Weights of a small transformer language model: 104M tokens.
Each number is 128 + 32 x the weight over its row's rms, rounded and kept within 0 to 255. Layers, rows and columns count from 0. Numbers have three digits each. The size before them is the row's rms in percent of the matrix's.

# layer 10 MLP gate, 256x64, rms 0.159, rows 0-213, columns 0-63
107:078099136127115090115085109112156127092093129129038106119088121175186110173107172069146167082090124140103137166147102162151128145121156057093144191138074109106113100110134107113109169133140148
100:100085138091149105119078184104138126130129150172130096112149184120085177141155133118160104062094106119097123110181154081120110073078193157150072108075141124134117099129109156082124124152075163
094:144113111181130069149143148064061142120101120172104148178170140117103176111149167151103113170129131137144164117125160159169115158113069135122189129143106142161134027128093164126161146090128132
097:129155124125135126150100119159094131137187151085182134029111133121174119145095104118169097086075151160106120140167118127141115130150105144113165125105125171144189139171065110102107123135226138
097:095112084144137100100096080153131176134082154068119141089180152153196143201114161144129132100164120150140159125161123127151133156096068101115179175077114121147119117133168158087070156095154128
093:091114163133134138071168213171149117141090105133119115138182175135147136167127156086168102206144109059124182072107137118136193127082125124132128097120168149097114134119130143117110160183129139
101:161062142139138173123101137112091126085153121125122072085171085146109193155093074096127158116099124080132095120160132139108095177158104101123144100142192091124112140135176163101095135161201086
110:167127130130171174158132132135087161113124125049128095149070136150108094171177085166179182127158081143143179121114155082080111141093105117105086156190124142137166088127101167147101100095128109
089:165164107154124097161155158071147150159127129202135145140148131166083126109160104092143139130134133107048222146144128137147131188139123053093139154089084080121112157120116128105116103160128084
100:129131146118084085098060125108123118130135063119155103075158092100121137144149111114063110126143139072159073106169122175137120178142214105112069156126114120062083121135111164108109134161115135
115:107115152075151142118177146105121108190151097122131142105084153113115066148122137089136138133162114125104177096065141169177112124085196152080055131114093186129108165087115136079085131146120128
107:110112157126154118124162080123131171133147086130125082144112132128178136116135114162163099140158126128145121134149107136169032177102113117034050086182174143113153107124100068122107128113085123
098:113101198112054133161092122160126114182107062163116127133164125137159076141115113106171143160070130086133098139067096122190104138089178117141149199118144113133132131131115153159113116113147068
102:178140116117158140119088110151087110121173102125145097154178061106132089168103122151173132155082147086105135175165152143121087159155088134156115159089138128077133099137140057180127213147150108
093:139144160137174144048116149140166177170182120101161067181120149122118092129115165102101131167142153148120102164074154161175085135186176114141083097108111100093092130113147140108084112174105113
093:101149161148089151162144169129141132072119101102121092109139102117159107176121128132123107115103150124100208149097167121164156083127193130076170070147096159083105136084094180173086068116130116
112:110203134228169129110128145154127083156162120086107186101081090174136138109143162108139146171134124116068158088144165112116142151090133079172099155152078135130111084154107086120128113116154123
102:128105161118100109116116105167147106192149116161161127103134089115178105110161075127100150146075161111124098101118144088185121154169167083085156124166173084134147084185128058112087156099169102
104:162088195136130086082162158179089087147172134138140163199143155130138159153048098110170122146178110124168158124116192151147098118105129138094134137100148143098111133112132133103191131142154190
086:146134160097129141154194084046184126163129111116108194091149132142086102137109153124117136146053080136119156121143160119181132178188168142153147134171131099120153126134080132134194102098128124
098:131158113163160104113076115142142095071081150161115135138132123164052176139111169186111144139176127166120119125100110127163145111103151104126126185136112201118124109168078104120128176116204072
097:154121152131115170103170143180132143183191100134168121109172147123145135122131068064129171115099216198143155107106101131159147097112153107134133157151195185113156123091154129132130113157162112
090:103147130109132180146146104110112121175135117110194114135093130154150139167194158155082139160128098118133168143096207092125100136125054151104135126055131152151161134109125160065095144079182149
100:132156171160106088147168139126130145179150099090151089119124145119098133152159150122112162144088143096130088076133166081136153112198223193133126124133127071136149106159093137123153185152071100
104:131123117127068119160112091110099125137112087124154187141106147086214099156166121129140184124132094097082197107075130142163139178087136104069154130093167162112134171144115168106117105084151157
106:120113122094157168091055110114103083101094120131118162195162180157119154140094112183141149120164113132156099116123150176098146142080146162080159113172099168092103147116146125212157122150158174
113:133103104073118157153116101172118147182144100110206135144212156131177106137093111118167071131089098157140108140130160131132139160137112105125135109169169149074068165085153163081117120148174153
098:102096141029189172159131149099094135136125111105089143079168110143054107180153111141121112114142066173121116115101150128154107152194122099129093154077144126141098096134158104113115115165083112
094:136161108155143109152134098180188108129200153155144131135163098145126153134151094074120117106103110083236139108121106122150126197123175102141128089086144171119103163128163108115108172124170085
107:163156081159130178134134114099084136111089111115086108150102233111161135112129117125112145069155135191099118156181122096108138197143100138110152150168115096131113132160137132118076154179178088
106:124157163113143094067125131135102140145131099080153119087159142147130086173146053080139101105123141126104119069160141132157154145182024135073091132161168144098114098160113087133114107085119151
104:140126075105127137114126115087154158106054085083152116113164106066067091133167146154096133115141064128068138137083187163127099137152116101167160124191117104107098075122147134141121123189122113
097:072109119037077103144092138146145150092163143201109127126127102114071157100117112104123172179164124123122141143126192098138110176127146080138095142147098138108077112117173146184119088153168146
109:160134092180126125158102094139151100179107115172147094188171119154117159124144122147141145105124173183127092082100112062135140124183175135108107098130189186148151123113090116120136196132193155
108:135145167117094111144164117066115102140082133147047042101147141103124080134151136088139150112121133056157095129094094139162128164170156164072127070133160101114149108130124137188092147096138112
095:165085182115122101122084112079164148140148092149110178131122086197096165100175075149135124166108123087156093107145159105184093129142083117072126122104155113135080160130199151143083140119129157
079:121168133132133161108090105132137122157162183170048185133133120139136143138178152075144096169106124138088111088108151120162185156083108104158084127176089106088183110156086106167089133147080140
091:145106168168089167180129160158102167138107119113078153125161115130060114153186085148122184156132130148127118128111129064110108164125107106161143109174176132066142112202142080168141111158079122
101:115096154140140117134123209141132138157175080122094105122118109110115157064137100158155094183120110145084149145171051115208107134082176143163075197112168150136125121136169122129138129145123110
093:120146116160091117151125166135103097112123141141136053118091103115114179159093153102117212201186128175062190120145117157107129115102167086146130169133149109134172133118109112166088151166092117
115:167100108128188197154096067102109114096143148189127145087176102086149125075127104132136106074111154149139108128137157145113180152149110116111104195098126128100103182160103164113111167063129161
100:148117146133078151179116059163133116135114116075134126119159150138109151137142179108101109133114183145140140129128103152153143127112120203133148208105149114093063143110127199112102098135226107
107:118141162152075105081152120170117162177171140129160105168159143103139145191158099118122172095146103145137183067120103143156096146110150128210118182095129110135054063123165129122113098127126120
091:090157087142128145079152106101140129172150112160210085131146086161095108102157183159123117085075077150170149132126102151187178152130104125092104139069102157138107080146165126158174119116149150
125:144133103147136109176107166173039134151135085094169138140134121134122085072114067130173115066116099167163122108055134156135126165065139153095132144101084153099107118150131084135099128113135183
100:089119174136116124177088128095142169069112174126109124136215106116097215118117166074104121112102107109117118088105129149196120109106141208106172141127083135183148128123117107135131125143114106
112:157054103103145140159145141064160122111142120200062100084164170108143161157119147182109144117159130128123188110140184126104155116098142127161091154136115091125107114165141155099124217120122091
115:150137089127142107170103127084109155181178096099154126101159121111146137095183095161146148120119062084156135131121128173133153158157149163200068142088120125152110210084145110174134156114172099
110:136141169150143140154147113149078166126147167106099125152127144165118138089118131191117106049212103166124119184140199182094144089127139147154133147111113118148155130222156096125088131139138128
098:130136137121082176172139121068164116121137128123108121121117101098180158118158106114143106095113116097056097163065157148165087144070127074136101122185143075122137128125067182170155080085127105
106:113168206138071129144112139160135145086058147159116125103183173139164143131095071122144125065142151151103100169144144102098131092122099128138153192103105156123174168127178175108097098089151134
095:141155202204110126187103105142114113117079140127147169103122083106146200079096168154108116173116147101098127101075152142210144172151140140140093126121153115131185143095131155121104100099125125
097:144115088147101171115147073125040144090096086098212088157099129116108121111133127156107125155071177178113147108204128126149113154142150090126167133130119193084139146149116135141089117133131088
084:147138120153081182141138157085119145116120108177112155133099115103083089085148210151107187076134104177113132118111193128137151168079105140143139152173154136125139056164127149185135163163128158
099:133095139142170117095094159083125119148060126184184126132132181151124191132179147128088085116176145142136073146131147128136141175134155101084098097170097096140140116140148147106069181163194122
101:151084116112108069136136106056114117116105109103115085138149147182168086121136105079140133180180119123122180101095166122090154195158131156092113174127136202117100140122104152136182138087176106
102:094137124130155099119068132122090174148149166144141074093134162129104109185118128097152163066151108170184124196164165155123153181126136160123147161102132041159122128117147154144066088123118132
099:154084137118131155079131129126097139180066131133140091143151127093073108107187138141131193151155133082122130148086135118120126115137120091104130151176106145159137155209125117162071226171147114
093:129137124087091089132108126139099167147171128115120138077143094184139184140132219055109131176095078136123137121086137113149148146148155188124152123162065083102135125095114139179111121096085160
102:103137172129126180128113137192108154121071077170175134091155167141116138146182069159157165153150107116122053121125115116131122183106127049146135090121135111126060097136103129145163104124115179
094:115104162113127107090065116099104174103083107085125152149153173134159154111134135116198117149090190149127115116124160129119163138091143114110123119146092143136087020123180191082133096115145161
081:162171152104077165147127139151130150101201132167151112148116150135124091166127082119097098208157145124123072118094163150095165114135161127141063091172100213086134132112126102138081100124115149
091:070146093157112145146159089063202156123152120119178150157092104113215198132110151093165154136188108148125123195117145168103092131088110147126156121115134137103102155148122150136106091119098106
100:131174154146143182064085135150123113109113104106134067149081125079158179206150150075124133104095136154138138157146121164122159150131140207095168172112074078111136141176131159096124135128114108
092:160161146088053164171097091102163135086157087071109118137147162182152160140114088133050131106177094101118107097114141149169152124102155123086138109112093092158146111083127188172105114114111112
096:147128136174157159119077188133100165110096117106111117171197151139152126084058095187115145097103142094134119159116128109140143231134136129110139176109111138132168164154066158140126145099170143
086:152119114147058157126069129130120129112096176113133104146195131136128130140176073121066117120181120190142075098182171090147147153157191144120118098082100149152189160132129142087128159115116129
101:119138128189136158138164128144129130103160185135130152125106177130092101102089190071161171102183094106115107108136175139144109093067154146158096186133127077115108121114172118135112168122075052
097:070091116149123127108134197120198138146142111122131116103079109104119162130148105095108178172118141092145156030081139170174149150150111142087084107160153083142137112116140105138144178150079167
097:158106173134115122081139096126104183134170099145129078146115158119149135111124179089162146157183158127168078125129132128098168165137108179096103184134061137148083165129102106210109155094090094
114:165111084091126103171118095106124153129147151134154119201166070130100125181048136149179080175155085102076103098161094094121112174141141128100152127092105160115136146106137130108143157110196161
093:107094121150062155136114115121119121139161138122160072140086136151069140183065110155110153111151114140118193105157132130107130198157093154145136142163177070098141095099091099148137191159164076
110:155109179130145157080110072111121151147103126059125093165108123121132159137129086142141126148162133152207132135153085115159105139186140026115135109169147135135059122118165127157124145121168188
090:158171110113166157146131116122139160218125096125131126154180178140122111132216131072122124176163098128166132125100161104050135119158107136139107177181111123166140161154164135105123065138106119
106:164175093133088144135144131116140101116100136129135097079168098150093127198121125108134159174153112132198108106093129200105114174121206163125098069122158133089128122103071068118158122087136144
098:107106122132138131159171155089088145140157110102164151127094108092157147131205110136134131091093134157114129144096155104105125063026121145140120139086092063076180150202147131093129156135132144
086:144109122111108163189099120126129127151125123125140161125217138108100174127149106114098119113110150190128142102083162122153087173152157140147146118182091107096114160051065125107190187094092142
090:126128175106141131140076131205166134106085090154168030104138108123133101162160081103153124094096158154113165141099164120097167119101096131128209146107088108165197116140110128101134137136133144
099:131169152192105181094112144135134128110082159163092149142128117187126099112162123129058132126126110150158151156100133102135169204184139129126119127110056128131105103172097161071162126113201104
088:104147126148074172093124124148105177106110088106045111099148170133142148048089137116097171172102130156136198124108139140137141144129106095081140121184145122170091103093106176109107194116137138
110:160187122104139117094072122116155145174087102121090155197135139176147094135196078134143097123123107121104127106088124089164145139183166113081158158137179120120155127102095111167189170097175120
100:146112182143151175122112137099214175179072160121112133129167169141107123135166146134106089179162060143170117136116125117119167097113152130150130126128117080107098071127138139146054106167185109
107:123111173135178165159125109117146156104097135142103132142112139112146086160066163117144148111095109059104134163116147067105127141119081099059155154163116112086157114225176132113090136103180154
089:136182153095081156183169060173192126097086147152097126067164121135140142148138124114129157129114102128158164093115119144057114098182134115070100152173169158152172173148100131137119100107121145
092:123098150148129158202084103147158151113136119148118118125153191156162124137153143108117182127127067164178130146107146190123082110150066130114195117082123135069157166128055110107085131147100125
088:092143159129144135092057159097121114102124184180114140159119115150171089130165160110182150113129109089121142157105141114155149129138116194136157204147172145164068132181133144196132167094150094
103:120144150099119157134089152167141118215165043117175135130120125102116114145133106098141139181119145132086076111141148153144180141109106132129176174110103054104157185145153107081104104102179159
098:122174133043115130121116128098131134111140152158139126130105159112144156187127077073106094108101085164185142147154155134099140132081160142159080150138154160085113188171086059081116154157138088
104:040116111108076122122101109134092160174139134066120108121110137163114099129145129172152145151122121223157084118104096168177146143083165175120134124099101136112049107100147129148136084099157135
090:116123104163122153080146114119130100149135141121090105112148047108140106106176157169147073058152103142123112151156141113157150098155187131111166106130052190140215121168166104142159142119139116
087:076186060132160126182131163111139142134149087186111138099115115136151146114143159124058168162139062110130106179080189096142079124141176113135113054135106122085094133117121132133153141148097125
110:087177158145127162137145160101059154113093139109101120101160136116083111146133066077109137079143139093148182153119147103180137089148092095165096204134173112167179147122156129171097158126166118
105:109103163153095108090167168120151126148157097139163084103105154110085198136102116135155151099174109185182149116164118198141148167144122160113075100108148136142150154130098159122078180170074086
100:128095177135156159164104100085116116189136153092116121133120178111153133140152097087152166124163109145152044122062080129076166109103181104096050152140080141137085109104123165119107133108112116
090:111208161076086104164171061154108190076124099195153152097118097132160200106132121128121117146113122105087149125103168126110142084147131171126129090101128126074145132133154130149162084136154168
095:198182115166112105158077099101125116174139129081140159090146089155102175182119122147093169172149146167103097090103147080173119176121154119155063113175090144165140144128113113109081106141098108
103:163181069104114159159138113128115133091087145186112073164132129144142142109114126069173065112136187155137156108146140166179137090134142165120156142125164045105130156108151058101141133097108098
107:113108173089069098106098047123143159178104162132104081127109145118150124149142124093183156088106103087114116204114131053118170123075178145092168164126129095121143105117158137130101100131152103
086:132127106146169165146118127055140077152100171150143141140147102145109090202169099126143160146181114138112121099082130071132157089132144110177152117145147156115201108135190138152040126129156133
131:050137148138130142112055118129149139139122120094167145103138082123187169140094112151167166125110177137112110115050173113094198117136122102145071132137128066131101120105158135160123170121197126
090:132129083128081169170119096132184116131157141156071087136148134138129151143117176159119071091176166148220119123092098164121129147135178123092081158152159161087138136099167098127103131074128173
105:153101055132130148149111112147089134113142080109116099112149137109084126151102173111121127192127102090171105097110138167138149162115173176178227134115134091066114124121107134150110163186147075
093:098090148125107137115119130132162115103134140119087128166169103139154164101112169049086076142093114156177175149126221134168150133132130067127106174125085117120174083149096073151105120144130176
097:146099139130122124186059119157124122197115124126095128043174104129115149150125137118113098182088140077102134083124170168106152083087175111140120149076162129052123145090141136123114164123130174
089:158127131193103151111096123165105165146142159111115107089152095199050079107079110080058143157129119160076104118102142129156101113147161140136109180114102104141173163093163181148119133128115091
111:085161119108128139178094160156146155132151145117157100150082099154098155098152151097170181116147049130155112094103082099086095165074113101054100162159112186122116110122147137166164153157169147
107:148148137065153116134146200114091179154128101141141145126117208162147133118186122112112137086097085122115207121137153178092085134117158176113089146120140118186135186150138085128087148159101127
089:132102117081085086147136122087156185130139178208134119142142157114119105136083136083145173137144135148143144143091175168181153079158086123144124153189129179056091127130132077141118157151088115
103:092091149142140175105191117123137092165135128108128140107150138208194148132140186120137088163166189115113132118074134171120103140088154113126129153093117092106129070168150142145108148117055186
113:122119082086143197191136091165189088100141101141121075111185088111159100133186149112123085113109113135084084096105171103160154183110141115154155157094129160110120127142173149103150161107140081
090:074106157088092120157118142081125199094135112144114063129119156105162143102109137138125112084109164110149121131198141158126083143142136119156124158116170107086155113236164137139142104112113203
102:148145157105122173146078161139182156102132134132142100076121089156167115135107064133154105105150181146109138130108111176149117135095176144149032083095162133182148174112129108124056125123103168
097:134050123163132232150143145149084115151140081097121150106108093121130094120148134084139173132158058164165160121114149146128122132094107126168149175150075154138105135141157096183114097146175166
102:156132087111104152171174157152129100169146204095138086111156128133065105117115149143122141133197052143165127098099124115152117133149106182113154159159110076084132167153152163148145134181188105
089:170154117098071151146094134127178160198083128088079079106116114174121171098083134138119173147140106134100111130119166136184112185106118108109144059205130101142103131098107126111171109087139139
089:075130196140073129147175086122074202126097131162134112103184126148081115113123113190130126113176098132070130090115126133106104142100085174126140149111097089123179146101126089143144101187116159
104:152118179140071089105120083135159157130083125089186100133119175153159095115114096062139136107124162153082174102121163147155118209133132123149122082113137153104170158151129145105134169192096073
093:133178176079106100149161111169083129166154148122138164120110102144143153098140194169188099169065122102122081146103170143133082106123113136084106118163120139086052144125136168110061151127131108
091:080161174095086135085071142116169139170121169132093071144162187178123134148182171109099124107165138134157142129105118173074156157096194088097086135142129141139117131141114120091131154134191164
091:131102166183126120066101148145171076101111143118159087141093100172155118177160056151132138124155106143115112100151156153156155110165116182053166098143146105108148156159078116081135142141190153
099:149101121109108141080153083134123065150162104108141074204101146150184148156082122124103108162130142148165149182115150155127198125158135153076038122122109177086140132126110152097134141099127163
108:081079142178128176141083155105166163161092108067113110141079118133128172124167131110127145169118167154165133121073104175134172103103147095141126078138075132121105177153143093127100191067156134
093:090187148100086150172177116102133175106102117101101148117149089091116184149129172122115126128092071143107147159043174164151111111163113150130106108176110051131117156134125147116176112075122098
108:205199127104100080111147164159140145128134059120101119115157133139182116141138097074128098135098127162143105162120128178209081134150141151100141129116149141107117160114116138188145131202110180
102:099122157127116133111173097087110110121088156107201147179122106174130166171092148133147127070105051148130164075157147152123132106160153178091188102129150081095096158134124179166128115100124172
094:085130097160082133100105071088137076124159082185113128155105129131139089166128121142170113124117101147132121120081130099165074114037097196125138133101120142159072174146121095098107186112151110
103:082108192123104128117110130126135186157153144107097196067122165139117169132152121088150175179130127149136146121093173187078095087085087119124098115133089083095132131179158128093118103136125194
106:150141144174109088102118140105119169118147103121174144107116174163138171121125126135161108128143132128115211067174114144100166165107154188155096107074079105162103176176095087147104121129088195
111:107102105174111157100117143164093107131152063089072180168171126159089147130137178103150180133121137114160114127081122181095072127111170185123064158153156152083176132125154148124156091122109147
100:151109126077110119118100184142139158120178121087178121091187181092115115136152139107110161111168089105119100089095150190143064123123149156151086163155188144086111151136151120152167092175145181
085:129124158166204149089106066136166163130152117120117092158117165122091124047086146097144131165117095133117141137078167137101071126126087166158091188130060131151127075125140089129101136119114085
098:138100120138103136153136091151165139180177081135143096125158122085139127150176111048157068120082107094146148137102112187165142152156136142099113079109149119158100117096100089135102194124127043
093:157172098202118133153197132066084160146104158130138050138114149110134126140147170069122128135102098140076139114142159104130152136093132117092130106165086113113157074138096152185165149080093095
084:116174113156113129118149074108125163099122084100125130121197161171131165095135174082077151138073079074130169148104177153107121133153154186134083124178125128107089096124143105177176097091095140
086:107179128131086111113091044094155137150128140169104130113179128140153096192104067103071078188080183089119130129102122111169155096143171143104162105109089145116090178135148127120111129150147149
104:097091180113141152151150122137186169163109147076113127136183082147122158164203080154103143118105165145147113148089076148108143113094154159142106165109074112110076077130133096139048122145156129
105:039174116097121158150142142123148140179144130081118048066170123157112129139173122098120177143131133096126129079177110099134146194154126081104111096149115128163123135200175131145132132167134141
099:121066088136111115080148150078128134124068110140152076168140127143123205123150075114110134182134154108141088167112123130106158147134117099120134119133136125088125172211181179091087177118160167
105:098119084163138141148131141132093121108110134161131137112147115160123168108136084088174143104098101139145087148203145106089156095134140112118145208100128062124092100195193161052116166091116131
102:097036134125153124129070088150102107092110130131089119124156133159079157164135128076130074140149103105097159124070132083126184146113078090121103139064159174099145149143143106169128153173169145
113:114147105107103149092143060105170150177124103127152156127153127099210111149121119084160075085218143096108156107120160130161088136148139081137107121106133141091108126096114178170091135191098148
110:151207113099093169180075127123136150154097102174155123072150150169138178110082127146162078107141152117130135108184111098136136129140124111130185156051083088107142120172171168136134144133083121
099:104147165091070141208137117133139160143159093143126158160114088101166178075104110096159158055122132167158093114104146185114144158107122138118097126104118094132178150100101156151135176090122199
091:119084133103121184153164104159089155153122165122123096118196114159148159131102076131161130129106144176130091131221091157126107094100113177191125153164115140087119116093111101102147151160197160
100:182133134109128139156115156205117132086159149175091125108131096079179186183138146134161106119134149118122149129160163090125077111137094083138194172141125134078083165122103095155066136145113177
098:181106138106118159159108089155127120119105132158145120118118102150070119169092164167123123160132146141100112123198115117150137172166119127148113198098093148081196076178069157148097124117129210
093:120094117152155159112056124097111105115101160120123131117081148147173126126134111128059208099136146160067146151146166093135214141106154119094109126089093083098199147156183147137107139128135129
094:067156135151132161102075155140118161121097142114140115157158103255144112136126127152106136084132153094121135130097155140170084131101097210107113133141097105177157161127125124129057091133146148
094:118167085129103148074160088158142165116129113159113095139105140109131151108086096128092112169152077146067096058129132161098134157106123107123062116142147191104172150196172179116146108120150078
109:087116120167112154164182147206100112145131074065142110137067128159183098181089121193171130129170075146138131065116144126129128164114156148168095124124122162126130143140120146142148091116187140
106:118110135084143178144016147126101134130163117119184156123142130120174131120135100152172131108139133215112162120120127122057095134167126101140104175161160124130094175158135139116152093101187167
096:104167166104113144141152139134081156155085069106145170170100149120140122126125096124095177131128092134116137171147165145082143140072133099215104114146062146051131087164127092181100167129132144
100:085163142074123128100090155153076143144098087141157105183104143148100112130107158100138112165104128132123134173112102104136190148164095167126114180060186097152194155181119096115104179137096160
097:132071152146099089148127092148196171150122106169139184154133173151136117124131102128119084173117121167146094193083104118136092122130143105116159150171130172080133121149181117182078120177176182
102:140140099153153157152126172119112110093136051182125114101122089140185139124075078122159132129120124042169132128092109159200099184160057153158132107104176144098159172147127132147124131138124123
087:149115114113127105157150135119120130086100163210144106210138117121130189078140117189137130175073067157155161113092097107138113199156107180128148120151100158107112158169093128172114138112108143
102:088066101111134150138157105151098181136080097187126185114128108139109136161161157076135132099102115177145080067188194128100160132168158147149114126142120180108127137170120160197110122143153134
102:142176103030095126060117147114118136095104158137167170098103118156082110152146075117196131054114073148093122109149121147101090132164173109112149092107104151144130160098093123146094127117157141
101:128150102151113078154119088131130073100081103176141118160099128164143108148134134154202136130071131151107100072078159035119164128146183099159151151125102136150160100133184098168143136147149168
091:097134141115128105153090125150146156157135091121136118165096063225126129154106092110117180177111158129095122081116162118137140118136087111078072086085158164117137115106128059113163173092125189
092:133089104116143191122170156148143168176141075135080112095110157062084172118128146171134068118132097081124169126047146074142141099185099148122145160154129141123129113158091181148144130119137095
097:146167090130145123166102073132178090100138116082138110129141149143142124096136128115120161165120100099193051130114129088167087095140090145113197117083109118075157123127162162136072178185113083
103:132140159134142110132098098180159095143109150121157108159147127159171194124132106112121120135169119175207095130095117111211185159103104123137129146066150090068158100096136057108139149107097105
092:176139106114080139147127083110082148087119106092085097159114086106117138147054157113110189147112096143125186172116127202143160141141144146127150173086158089142129145131121161136097171191178092
101:133045104149127104134088135114133193125116144099175133128070116062172100168110085098129148171144084144121137081115089136144115103112153120155137146154116129064089140104106151209063150152144120
097:098174154159144133145082095153116195131093128158088168184122157147155142106128129149143189116179172161117174096090118096123111100120086166132148169127092107149103145151126140166071094131158217
099:123109203149150068123145066127092113132184091180120179111156152109089138157162124222153112129122141115122123185068140143133121140122139133126117176140146073094147130152133090116139191117168143
094:089139108088115171121117125133094140105099109057154169136094123121102057156166119161157140133145092179181121175193136160137146114119139141150128181113192070136168126146095128105113107058157163
113:130142147101138065079099154081127100135100100124147099084090115202162131187087089106148127140167134071087180067117169109136137102122151063092097111083145111153104120072123136136130134110171122
113:122151174110143132111100156192100123142143084101210052135117134154134128114131061125145145112099152152160115090147146201128087174159118103134142114155154105108144104157075123161043119109135093
100:159149116119105129119110134139070140167120113079124103109126145173129133133136159098144181137188090150195097055099143146089109098203134177165110115110153094097137116169065084151111181109161107
103:146160178160115154120111184198106072148170075120093136157193067107153182124171142082148148111158155095145078125131148167155045144125098134128115134148094155116124114139136157163110104152147128
105:124151186130101136168110120151059109119191156115133135110076142088151087129103117120157089073127119102103192086095116128153129159131078089111192107091119132109136129132142171222127103153143168
098:131152127131214061134135151113153123127118115125148066151122146174120117076105189156160087126156123081123082120134112102143099131150134129152068197178171123103086106122131093103066141178156142
102:137097108171160125139139115124100081181069111119116083125112173147106153132136095125088117164088120195094091127146139125173206152114135196103112147148058107114103145176088089119099180117118163
094:138128180142121188202063167104105156163116131141136089128113064139150148109147158194171100110044119117135129143169119146125209117079136146131147186130123152108155136144146130075123128132146132
089:164126108135140137158114158135159075137075126120130150073058076141123156104122188125194085123126107210145112103072121111128078129117176152084128164136089139085129117152172100124120156108162080
094:119114106087182115155116129125123128143122136098077108083100172135135179139174169157084142122146100138137129147153122188191145173124155130141102144115183160138052138096034135143143171070129156
110:105102175147083079077082151153122095098153117147104152156154078102119188154070095102167140131139162094122019088125147088128131119149133161124156165086157135102163127156098145167114152126147114
103:150084145129139161147105125097065143127115045190154097159130074126161110167174073142132135169163114194158146157101107121094183120178142107127114121157063128148132111169138137154137162147170100
095:163109137168144142144109092123189173168160116123129108151144163136130116096138127109131116159148136161124082086146033151109048132037178089178106150143175121108102084107096143141131155121118127
110:107111130142179128100088181128185135145126126099080114115096100081114182177188104103147194090099133143138111211163102094142112162052170156135134128132107100108144152133164097129115161155146151
106:100113171124129102115124107185144169118126116070181166107079134110150176198090092123158164106152119108120113139148188078061072123119156116101082116148129183095139149139132124151077113131145187
111:096099139157132132091149116073146167156156153119176137145145162167158159095142066113152136102192121137111115111057129178146100080098128142055124100119131050100086119074143100134130100128172152
101:091180101119073058160134112129167124088124123092087127069102159117192126096097089106105128145157106154111116067115192181122127130124123144137149148133098096102150098154167101137094118153133042
101:100180191123124103145154151122136115145160143138117141133100112143058083138126171077195155128182137125121120099106096143122132119107200120078102121142098103144066111130078172126078179142055131
108:114082142139142166098095137068165113088137158091150152131169152169150149147090111078084181105142142181102125136140137101139114129149100142105192127186148097087181092099170197155077129140167119
100:113165099131031123116162140129144128112143103131134123101102172145126119131123173073127215102180162162133119164112146161115142089154132126177100151095121058152085151162098076128084080134109097
092:132133127132117149188096176097097103128136134149144115101150149167124112123154085052067103101115069109121142092143146097138153158204154117150172129109169102054108132172164118087174130163176100
108:060140185150098163133128137170085113109132109109143159118140192165179132107098164080117153088132132199168086118097163088123147086085134150135115101146126120078158056132154179149131165150102122
102:120119131119115116147115101125114145102160101047078098094146167139134110082128096141114169157114131109104091145141106122193098128186074186106101150101182106046086123179169147116169112130171140
106:127111151170114170095112138139177107189104059156062122147143161131179107162160105097153137160141088154128124121087107080154131145139112111193140150163133095105117179183148164062103099158148166
100:159158120153142127160124136090062115136106045147139090156125092153110083143102107149162148163177076167190146172079116158089113138133061139136116188095088172099123146175154141156117134128153128
100:165174100162105181123145145138116144130177076129108111045082127113116067142187178142148140133143146198164114114106134108133087098097128145091125177115092168150144120115083097082122183142156095
113:108095133150119147122131134138130098087143093158090123111152148111150138168117180125125142162097128170134127098043177137105157090047122148179145162120080121061219124173175126106127126131125169
098:110061141099152169175134105152110107106100178122127087120155150143073089126203139137140134159126129092176092151123127143140178160116190132102159127123114150078140120115079216172173122125151163
095:072107126151086114122127060178137148075109117174177151138120161067169168172121102139204124123111136145174060180130162102114147120152095116166143143083152152124117157141128143088072125095117129
100:153127110156139156140062203155131121156072153113126086103156085115115149196201154080093144134124164124190156093083145149140111097180167137126137156178112108140110120121121124166151121081178126
105:069121162119176085122067150139130141175131136145110125163152127194101144114118142153105149122072096122079103108142188112128088184136134123151064190126190202134141139101107171091118147140146124
096:116139127176103131140079108130121104204125127218164090132152105081151157107111171127156146135175142096130174127138164142049083113124180122120092141143111174077128143113119133159196117174129117
105:134063128138126158124144108117103118196089166140094080167158183150148086141133127085112177110147130108109104101087163162169196187162201094088169121157138108147168135131152109150113164101119124
102:163132075103115148135120148172158072136202158168071097125145181109145134116063119125150120099112156125150137102078103122111128144120133190131161126120138124122129134184181069160060160141108190
093:097183169142135104179096108087144158131149146162117026144105107145147136148118097124143127177153107188140162169120108149084111161109063142129104163088111127086167129168079142114139093129175175
106:157156146173121092177108071107224145158104165110120128093134186148164124131171134107156152152156116112126144139096176147106135113161122177177099144124134055167087148121128164077083117126099094
115:112128141095092177096082172204164111128115096172139116144148127134084111169104140117169218121118162129152122139125103175126100163150117136141118144181078142098095065176084100105170139126172138
099:117109157118176129151075148158056158140112085148110125172129165178160094154188146135097149179102090158159134151134101146184179174195117134121104122140106141128166143162094182106146140158180106
107:155078130181132144092130095068124100132179079129133151135185120207174162151143089157111112125104183140151099103115119141156120140180152121118094169114169128063104061138130128133153133166071124
095:120130142134133127149109169149118103127173140147139092066161144181128088166098184148144107138143090141146156080111192137115156057154117169161058157074075156102092156141130158108163179123111087
107:077136120135095134160139154173117170120145121101150091137080146193132068107066121098148126075202109146177126130112137125141149138162146150131083122128160098161055149131125183181086134133153184
084:092160136086135160170117103145173159139118178091090145126130091053090143109113164091185175177108092141171118138104137144122104168151175167101146059151125074147145146179124166133161097138116097
113:127140129136167114148144118157141095132054033116087092169124122119140130094184114130134093142157196127140081104156162144125131128115162133152095123153106097193173104145138206102098118144153187
107:095070049108085188144141187162154125091146087116123086129139153173111161090095153141159146139104148117165156072125123144170153095109088107098150181140128160055155090142120125083114124109155147
106:144081085144120109093121107110074092220094079162127127093145086099127191163123139108154137153154163131163086082094155165158105106171129146166162148127096164093102105130166097156123181148118092
119:137141127120174125160163153131101113126128122167070160170139163104125170117140124195131150172107155103069120070124120063169153138142144134134090156141128086084117189184160102055079162122154110